Weights of a small transformer language model.
Architecture: LayerNorm before each block, biases, tied embeddings.
Training: a variant of SOAP for these matrices, 303M tokens.
Each number is 128 + 32 x the weight over its row's rms, rounded and kept within 0 to 255. Layers, rows and columns count from 0. Numbers have three digits each. The size before them is the row's rms in percent of the matrix's.

# layer 6 attention output (transposed), 448x448, rms 0.103, rows 65-93, columns 0-111
098:129170168092130138167156152153099082189118108096159155118137094114166142134140090109120189149158154139123135102087088151089094123122126116108153104067102104110156075126075182195149117140086130166178094174161156155115134125140150110144109094075125113161151149138137129053163097085117145115108107120124104099146171128119058191163178078183
092:165085107152089061170061117117095142103105114079098096133136151122147139121135093137101142112129185076135153117101105124212181160150095099178117163144175153164103124115107150111088175091136193111123137163182175209082147150150084157167136149142103088105148189125062138125118086165088139156061138124140165168077142147140164100128105161142
093:157107142161134132080119105108119148124144129110176139142138140141127152198093164114063123117107118147138105162135136158100141096113113104139152097108069127125079137197120142067143146158079089161123184114086110107139145155128133125193115110109109122139142135154109161131129072084111058131101128136110120100185169144132153198112167106165
094:143149160139103145115140138121182124099109108103112146134142095228116187149098166144143114127103146136068093126140142045177114123099096110123129087069141167127177149150137177155166146114140104161106133145137129084123142140104101144114128111114101162142165168120063137141135167131117093149144060092109166132107137107121136131147126120039
093:174102132188084158139117112170124094101148139137108095130127099144123107127116174122129149118125127143064076133116050156188086150145102108124128126167129141123139158164157075165100140116091123123121142143175144139144119149146090128152122111095104063110126188120154122111170144149107138133143183131177117121147125137169143055079105123099
092:169116074111131168099129103127124085137175143168076119135089082110104164176125114145167106103114127048096135100113131143145134106160147145124167126132146163151174156142099126166161176158092080093130148133166106168155097158108139065105151107151168189164126080119148167130165140103190156137164112152130086116176111120115120105106142092124
095:148165095162097097113141180124115158141117103107108148109097169058093123152121115073122136108188144156098110144173188081143125125151083081146119149120142172098111151108090137149113158119122152164151109155197141118106109100066121148114097114071138120133071188102152143168110113202113114107149085114127147150132067128100075153109131103184
095:158116122135118156116118133150137178136097143074122098128188088113081113094130168175085174140133105113065109144087111180095167139094127153108118111184138172166186153111119102101122072112080059124145083049167188133080124088149122097087146094135125105125182120164146095144151158099138074134166123143141136149060160170085158120167161120127
092:106174081135108086180123174094172094073125123126173136050145131145125128187131131167136153177157133129153109127099158162158155147105090128164120139173097140167161151150143140093115200133166089188059174168132133125101174137149142122094141138087161120161078120110105114084160131151150129120135088122130078119101100101141131172088156091083
100:135161133141144102103119155174151133115152126152115156121119189062157092157076118097200128158136074165159114128254148095155170112155113082142142102130170172186085212133128099115139080139172095102170141163149073191113114108130162144153147168095126109137086129128125105141152113190151149138091114150152135218081104118104080130119133118119
090:100105149121130121108140114162078160093113113118136156161163094089107158134068071119136142136125190129107141086163058091161176170147114103145117101192092102187155078128099137085102172180172143110148146132127132097166128110112108130079107113108088083120118144115128192121106145121154120125116123061152134080090163141117154126087159145154
086:073169061082071125144165169155180157105166163072082150154095106149104109148097128121145107141094104162118112105135125165132073139116175118116163136125109147151119088135106142165084142116100086122093162167166119131107126108106099121120130201125066123167137123080174144114162149100108102106128143056123158123119106160129168134088070089123
099:117162121076149122123127110094090060136172056148136098098119158053086057121184119175171110167117141084150141159089093128070101153140126103102132127205148122129113117121156172126134159148168133106155124146148120147079144169135159109126174110166078094131132104055137034109083077119130114147103129131110121120100133163178098128174164142198
094:070147140143134161142132125112089111087136179112191113129151129174118148078157089068144142126162182098109161107163148165116143154191077167137123131112109109170131158117114144127173075160059152159216122142115149057154078159149104125095167152096133132117099171101104153156084080111094120167155108075127124156114131127143167180138091116154
088:138169169136233150143183153155086136194086137135151161152137125124143094181091122178100070116163080161159071144094120135153085130129126134161182172146127109064167153143041097095141229154088147152096133160111139119104130093123116140126119162114099092144164122159114158167150108136111140177143106093122112138127143150142117129145141167152
088:101093166194104165059155172116164166151178126093118162072097122144122128100144166128161105042086149144131112192136060148139103152095159122112119109082122108163163102121143128164160146139119120128123170093124108115117075165113127123105121185123099047143162149123113124145097133142130102141114100063164116102117082122143110153127146126076
093:115164131142083091146127108118082097134132061104107139127097146093024116166144120131112034097109111094107096115113071177132085125111087080126142090089150112107141158095138101119099155158139112088113159163134135124136157123099135099175149118136066121117139127076159141089083140147143110077147109115102128114152100173156103132115098089141
093:120131181158100149140120144171126118147087149061152150143087154146106094107160110123150158117191127113180156106166079119143126098181088160162113109172153183170150163065149109094141093088154144094188140146128155163124140137192102135162144152161128161143096162116130138147121169135203102132125126115176136126124121097133187132144174148085
100:108192079159112113131139127145110118144138042130132127142093115120118089132115116078200145150176155126172126104132130160122191102144104149109181191108165099101146080142093111135115111118134091105114135148173116201108097091110094129101185115085122147119154099111131161129124080128111142155098155150152153180107114113178114092153059175117
094:130138139134128102071155111137180157094134116108150168185156148157097120089169136125119119087177127134084059128129122143081174117115174143109133099116190118123092144129120180147171151246077165075147125155115171124111160135105124098122151135065095182136111210119138150118131079182111112076120134128147135127168117085162132107108090127175
097:110063051204094140149139154132093109113053120195117186179127118113146098122166102085152154186154170122123148125124085094117132151154113128129111160160151127159174147099158163154083096076175160139066118123139160133176131099144157122117134139167142138152145162106129133122105068130079110140110115143134072125033100114125143152097115096135
090:108127095144104057074147134148148144192162128120041157136126128150119144135081089192100185111084066123144122107085110095090071151086187120149079113124170167161144153088103143132118172129132128166135155162185131029154110132104133095147100091106114130124179117132114141122122109149077145142168139115139045103111109160115129155133090147130
095:096082153139146112167107170092146118150088133142141169114150109095170102135177111127122149133112181143148156143183123107140140110170158140188085089161114156133125107130103119061156179184136087138061109110069135082101101095178130094118119134132116125159139145122084198146180130096136106167159110122114164108078107117154127161135076150167
090:126082076100144184149186165138134094116125102186092152071114090084189166148105125102158130117124160169108150122154099110088108138126144200140125116121098173134152148110160136108134098090165105158116084140107066125088155107148157066149123096098116131162130171141087123158115174159147102113138116107171161080061165104144151143099132111139
091:098104116112102067168134133170173170093146156099120086154130080122179168177115144125165122110151156172181198136127100167183099110194140102135138126187116100163169153116072127122142171152127118161146108202142150157122120151133086148140121129103158109177072084156105148143094113100107155144102127141141074110130238082159153145117116105157
091:183079133131096115086161152123180095167128117113108133132178191173137100110152127140141133119134154137033172143132124091059147134145140125139139091143127145161145149108131056124146166103157116114099098061105125105090119128083148142149077107139115183157112089145161118117169144119092113122175092124191178063045153135127179060070071149110
091:109182086083137151173141049117125162045103098129134164099115121189140108102106123152169107139120103162178058200159095171111117134101212209135174147180109095078153170124137103113124112058114095099175104116110092103138107137190132149167156165161215110155149147150090178051114161149189046181143119160135139128119122165129143202134098105131
094:183076115137123160141080063156136155080095101137123118124177157118175094090096129161072064128111126083247102178145131132114124157083129078094181127116132116169096135127090127124157174150146151129079173126114145155119108063142122116115171157144123104138157128115081134161099083171140129109148121076129183153166129121124105092138107146112
087:097113125128090045240101089163118062090056089196171161118143116137096074189158128168136148139102158070087102140066168124076093151178095154176124206127162085085130151124161149138033187149133089107131153158161192130166104161109127142127076103133162134138142132185106127119147125146158101144150136153154134123133147143126175111125139158158
# layer 6 attention value, 448x448, rms 0.109, rows 66-94, columns 0-111
093:041152191117138182179193102091116131139134089146109150075141087119134098116084192145150120144146167156171131189116173151105096140165093150106106131111088104090171164154166084100144111143125135134110158096094129067184146095114174107142136088104139200135134104120189077144150140065154177089157114120092145056140115098134117160122171118151
093:138140136070126087095131142131133148141144099130150114124087114107167108120156088161164098162155152083121096129144134120144097165157193125113126154175161152163205096116150078171112150130194164132117113166128154152101073080142146130062104140107139124138129140102144144127128130161133180167139106162141145192081093115077135091108093172117
094:107067125108162083145115087185108117113172149158110139141135118036158159135123080113069117137136153095177179138121140221108116121122183136157127180181144099155102091117137139107127126155135149116139134147140166141105103124180164115149123108119197100121121111130172078099124091130111139110140206166193099110166135150111087146137109127228
099:133168096119115089115173143100115155146129147109141130148152164132158168102123052127099141136127129122189125152128134071080150120146149183112145122060135123127130124071117186103148118133115133139124123092106109109133141137126162154066117172185128192122146082124084123073121159151116137154154069103123146118148106074068127170161135115156
093:129141135142148095158161170157172123146090122089165127129135156138161145116087132116109168146150110194107132184167081115107142155121099132173101133147126049085102105119177110086106097119153127192183122112133134057124203081174118140160087151128092064113159182141116041089117124146088089146110116117136140158107170113137139136123120166147
092:103092130115132178150083128087131069085123139113177117132097076211178111115147148129135131115088087112110143119083107157108126117118126143042150104118107164142131098142179108109155109126115140123087099103124169122121132161120147148154148116152108157156172106092131126120170161080168113158129150154202118133127218100161149104142138143075
097:075115171116128106151095160131139085148152140137101145085155156166145103102087074146092116112158167122162156142091152120155070116196195127136098135131097103076082056143134161165156163135166107128068110160110054125155133146122161119126125143131131171127050125122134129121143112105112191129052131115105139098162096136179109139120091110082
088:153071147143145126094136139141113156139152127113067138194123123093143130074135100098140148096118125087108174123167104053113146113133114142074135133081173136131121171109129094136120086135102108087122158076155118113122128098144122142129152085180068137132163145144175153177134160125104143150121192177131178152179146183102134121161096176177
097:123085131112141165148119155088090119100082117145142137156171080155114185081172134128136110140144190095121129166022101131113102097132163144120112178087098096090168128121161111156106191134106150152117143098122125101097165158104101134082111065156098133112154129093115162103139203108106121116195104087138116098201144137184184149124128167092
086:134145115129130105117101187116151092188117094100097165066114168137102075134218141113147132138144102099128088153119167155148103099121124145125101154066137148096118189142123111181124086071113153138122075135130146180095154129159123117188112134125131143095114110194111069118100157097096152178088101139098114168142073076152109123167083140111
088:173108149130123153131091122089090096145069141189151134126119149158162162143158134141099123117175178140137107095128124083126177134136143133163119110123150098109136147124139126119164125117142172141147105097107155168170157168118130062103076072113171136098140113170097101193076063152100133114146129183100097120103139094136097105165171125112
093:109075170123104162178128124147144149166094167077083115173124072182156118174137083124092105144156145167102116126159111118127126130150106167129091139090103096125144095111123085134073116124115156160159151109128119151188104064092126145153076139102119193153152118175133183084154183147144122168100128108107179127114109066039144087096104116104
092:140112151113118039132158127162162154164120110136137117123075150078112124133099141105105114110153087151149078152088112092109115101065182130105126113119146138095107069144128082100073160138132053106017098122119125163086197101147161136134103104147164113119117081164141101125143118135139138112097118163117131124113115126119067093149183139143
093:125100100102079172100079155122156130078135119122098111129143146133100146109167168071129165111143151108052183155148147144111171139106152109087071110106162145156145096086189170189149046135143126118124115144135086130192181147103125136104143138180114148136133078102149103113111148115152100100071137122165114164144078103167175104136147099101
095:128128113097178116149133035156094075152110169173143065168107159168131162159142098140091144138157108123132119089072174129132193101135107120122109134158098191097073137158089125105156104089160114135115033187149143151076159131105069117134136062190142196154079158120091120144159126131130142143139118191105145179167182153154117117142147099150
097:094102088091148145115133183108154173129100199161118100195156113168186110100108135171120224158137139142103154100136200051124161148170149160156100171151127156139084117132163144149134100122093209156135122125123122128116103115113154160110078108159149123139119134164063125136182105148106150178091113116165058132115129079082135124167122184141
096:146100111147114129181143119145072143091157127172069141184186091135127083127118124184178083169088114131116130165056134086091112186116163110084181152121159101135135126189095128166077178168131103209061157066136071071158126168076149164075128096095108092124154132131168159120120140133064174108151130154138129182117134114120091147106103098162
097:163150133076145159137131158098120120151113169152119115143185163122134133108134160150056103089087113122113098164089128088118127149139164141152049104099081134148141147094130126144157120141137110096145147107070153086132158162178134078134091159216139091109149126127196106114118157092154131092116108137146109091123160108125149131133162069145
095:107105135142124169159085135093105118147103140161168097092097121108149094151112116122151129107122141146171092121105101085096098171170110119168123158128085092169128124121113093105060086011168096128119093088067118097172104123094140173186128134133159049116130089151125129105138156121137172142124145100126106156055121102080142138154138128071
096:169184215102110116140119073108153162154195136074098088084124143168127161106086118199123125120112128109171150124130197173178121108126150141129198084084118138152056149153119147136194104165133137107143132126132102111130088171139106134119103131094130150111080132157100146132117152133138134143142117132139173105190125144129158148144144144130
092:136100156115112171166117142127091157126092155155168092148137166154082109134176147076107082132176130137123105167172156139118137082179090135086190114108097104070112098127109119116145114182145157131135058098080104194142129181127128131124153113171125118147087151124152156141122116112128110135071094146176147135116104110149111079155162109113
096:065123143112179138073132149092125132145158087093061098131114172137088168104092147103178164092134092092083092161081126174120124156100136112114103153134122113118108170102129124192113063114161140106103174111114083144162170167077140133104089172140152117116113092130105084114094144160127141146048113155139069146164132136072123118112177142067
090:200160163159111099094081118124170106128152186079080097205141144151085114117141120158111189121131092127134095120069158199164134145140133082113138130138127068171094100152136153159073125138145152105148173166156161088163116191131098215042111094114148145134122114148189147090139119088136143176122125153123081193146102098137082120123115148132
089:154125093178118131106124115093090092098105095106171164074123172124068122066154106114099090163125141095086096161088125096115152139080122163087098146104120150040113111145159103097150103087097143123120123096136133145107135113084094090166170178130085141098170168099138109101163142143189151123139123110138119119144010196116121131147158144106
089:122132146170121112175091124114080161116120178081135137135088070058128209122116158089148096174136090145205121130141142167194120119116107145117103146104115111091120095166156225106087133174091176125136128135118127172201125157147117126103142142132156080107119199107083140136120130207100085116123166133102091178175073081119126170111141073120
094:125102155180146103103084174166130109133127160155103094133111129102140157177173123138126167086131145147117101050132151074140129134146099050119123102109158123176111098121117150124087137191178131139126131119126173146100208163086116104120152103128058145092138098136182110165208143154098184057085157105067131128144102131142123095122150153107
093:108133127127123116135189160086174145160151130170154092099114115158133105186150131115163158168111131192038178074108121146151108133171095112144084171129124177120139139146144159145142108121152103123147096124193088128126166195114146151121064080074123141097081124123183078105145158086149133136082125193133092139124143176162105122150143147109
087:159151145153161200076147135062121206141139133101083089149114141089150166068089088091084112100085130151114159150163124150092170101129169091099106071178100162120156127102113097207163066166118180164152119129103106134136116148140096151130136144127109130131107178085134135135092165112124154148122171079073131150122109102138125128181151090098
092:096155106151089153121105112137122147165109123114114149117169103118133101138132152157148101157120181125128135108125173113122171115151083106154141100172110156113058144119164117125076144127088110170148140170106173144132128087164209153104163147110117144073139098123122175169034145126125138109060102132186126167129109125049094079153156191135